From a checkpoint of a small transformer trained on Wikipedia.
Size: MLP 1152 squared ReLU, vocabulary 4096, 25.2M parameters.
Architecture: RMSNorm before each block, an embedding shortcut, capped logits.
Each number is 128 + 24 x the weight over the matrix's rms, rounded and kept within 0 to 255. Layers, rows and columns count from 0.

# layer 13 attention query, 384x384, rms 0.0386, rows 364-377, columns 144-191
[[131 159 122 120 117 150 125 136 190 175 105  74 111 133 129 129 175 138 114 116 156  83 133 151 153 194 135 126 137 114 107 106 109 111 105 106 110 184 164 138 140 128 144 117 120 113 117 116]
 [135 137 151 108 157  84 103 153  99 157 137 137 143  94 163 135 134 142 117  98 115 144 157 163 147 117 141 141 107 138 107 119  99 145  86 142  83 116 127 146  96 143 125 104 101 159 107  94]
 [119 134 101  99 135 136 125 151 156 115 116 128 148 172 146 122 133 128 129  99 101 123 141 134 143 103 131  99  75 108 162  97 158 185 160 124 116 113 122 159 113 162 135 103 166  98 119 137]
 [144 119 108 122 152 164 118 130  82  98 115 159 117 158 125 116 120 112  90 165 110 138  61  88 108 127 127 110 111 102 141 104  99 118 133  95 154 132 123 129 130 148 125 136 139 100 145 129]
 [ 91 174 141 141 104 130 126 148 129 141 181 167 141 140 171 115 102 103 129 128 157 150 149 114 112 122 140 145 122 123 167 158 134 157 137 134 124  91 118 101 205 130 116 114 165 165 133 107]
 [149 151  97 145 120 197 159 163 131 194 107 189 167 109  75 152 123 131 162 124 172 161 118 156 133 152 155 110 130 185 172  90 138 163 128 118 103 118 173  48 165  71 116 120 108 121 124 146]
 [124  67 118  81 115 168 139  68 132 116  92 165 155 163  86 141 154 156 117 120  93  95  98 127 106  51 123 104 121 131 127  98  54 149 171 119  77 178 132 179  63 106 127 106 121 142 153 106]
 [148  81 112 158 100 173 125 123  85 117 151 135 116 129  75 171 109 112  82  99  91 176 112  83  89 113 133  99  79  94 127 142 151  98 138 139 151 129  98 131 116 106 113 121 164 157  90 137]
 [116  74  88 136  97 131  77 129 134 130  83 132 138 141 138  98  89 154 119  97 110 113 172 179 119 122 114  97 128  83 141 142 123 113 157 135 130 123 113 176 138 127 116 136  95 152 109  83]
 [189 105 107 133 103 157 135 117 107 113 156 131 132 102 121 118 153 106 125 112 126 153 108  95 137 213 171 139 102  94 118 131 137 165 158 118 127 161 152 147  95 135 103 150 101  85 113 143]
 [145 138 126 117 130 100 162 130  86 111 156  98 140  85 100 105  97 153 164 110  81 162 127 127 105 128 174 123 127 127 122 121 112 173 127  95  84 105 132 132 117 147 115 145 140 133 146  98]
 [102 159 132 184 102 141 157 101 117  92 111 172 102 113 115 180  80 137 136 130 172 137 116 123 127 122 149 154  96 176 135 123 127 165 118 130  83 146  86  89 117 135 100 142 133 130 135 151]
 [153  99 138 103 110 144 126 137 116  93  92  98 118 152 116 132 154 138 120 103 143  95 146 133 131  90 151 125 127 103 103 171 105 101 126 171 114 132 137 157  82 129 117 116 105 122  87 117]
 [139 162  92 124 121 117  89 161  96 169 146 158 137 144 143 132 138  82 179 135 179 147 109 133 108 204 159 157 141 157 113 134 121 103  76 138 138  97 100 125  94  86 105 146 116 124 151 120]]
# layer 13 attention key, 384x384, rms 0.0383, rows 364-377, columns 144-191
[[155 136 123 134 105  90 110 147 137 154  83 113 184 113 139 157 104 104 128  63 170 151 126 137 124 124 127 128 140 153 136 137 133 112  78 146 154 113 151 164 197 103 123  86  92 111 103 121]
 [119 120 139  95 124 105  91 168 140  85 164 150 124 149 126 157 168 142 134 124  98  95 183 123 101 167 143 124 141 135 142 150 113 125 116 129  93 130 137 136 167 156 173 141  89 146 129 116]
 [146 130 145 130 149 116 115 175 148 121 101  72 122 160 124 107  94 153 156 130 141  97 111 150 142 128 129 142 161  98 178 143 134 136  92 145 167 153 133  88 126 111 135 125 140  87 154 105]
 [119 155  83 148 127 135 133 107 145 139 102 136 157 141 117 116 121 109 132 153 114 111 172 145 113 111 121 151 101 170 165 126 104 136 151 117 119 177 124 157 104 101 140 126 106 159 173 112]
 [129 129 109 162 182 159 118 144 173 120 132 138 134 149 117 112 164  96 192  80 154 126 116 140 164  83 172 150 111 153 106 146 117 158 145 137  67  95 110 143 131 146 135  66 152 135 160 146]
 [109  87 130 108 137 129 145 147 140 147 123 162 128 105 112  92 115 150 118  97 164 126 182  84 155 127 125  64  95 150 130 121 116 112 148 161  75 148 146 123 116 101 116 119 150 123 110 165]
 [119 137 180 146 121 103 127 144 137 130 145 132 126 121 132 186 128 116 107 105 144 140 123 114  58 124 162 118 133 133 118 119 127 145  98  72 130 154 125 148 118 129 105 145  96  99 153 137]
 [161 194  97  98 127 110 126 154 102 129  80 113  85 136 124 135 116 151  93 145 132 132 131  98  77 152 109  99 122 135 171 105 107 116 152 131 185 136  71  96  64  94 105 147 132 140 120 109]
 [ 61 168 132 137 124 171 148 116 133 129 137 148  49 160 131 147  66 159  76 128 120 106  72 127 101 171 121 134 110 134 184 144 102 157 146  97 132  77 142 132 135 118 153 132 102 116 179  99]
 [119 144  58 139 109 153 167 168 130 127 141 145  90 128 139 150 128 104 115 149 117 116 151 113 123 164 147 127 119 138 136 152 130 131 159 120 144 128 181 131 160 124 152 154 129 102 104 136]
 [154 134  74 110 129 135 161 152 119 104 106 112 151 103 169 142 126 126  95 134 105 129 152 103 133 183 171 156 112 111 134 145 108 163 141 162 154 138  93 113  95 113 102 140  94 145 104 106]
 [161 110 120 127 136 132 138  89 175 138 103 131 116 118 163 115 135 174 139 146 153 122 115 154 166 103 112 124  73 129 124 158 127 127 115 168 133 179 140 124 115  76 111 131 140 158 109 114]
 [128 127 133 172  96 138 155 129 138  91 131 138  71 148 147 147 110 121  86 130 144  99  79 152  85 107 149 177 165 148  99 170 115 138 122 143 169 130 141 107 124 175 144 145  93 113 107 117]
 [159 107 106 142 112 105 119 134 162 140 138 138  95 127 120 151 108 182 164 124 140  92 147 179 103 161 138  66 107 155 107  95 132 124 162 165 133 111 137 117 158 141 120 107 102  99 139 172]]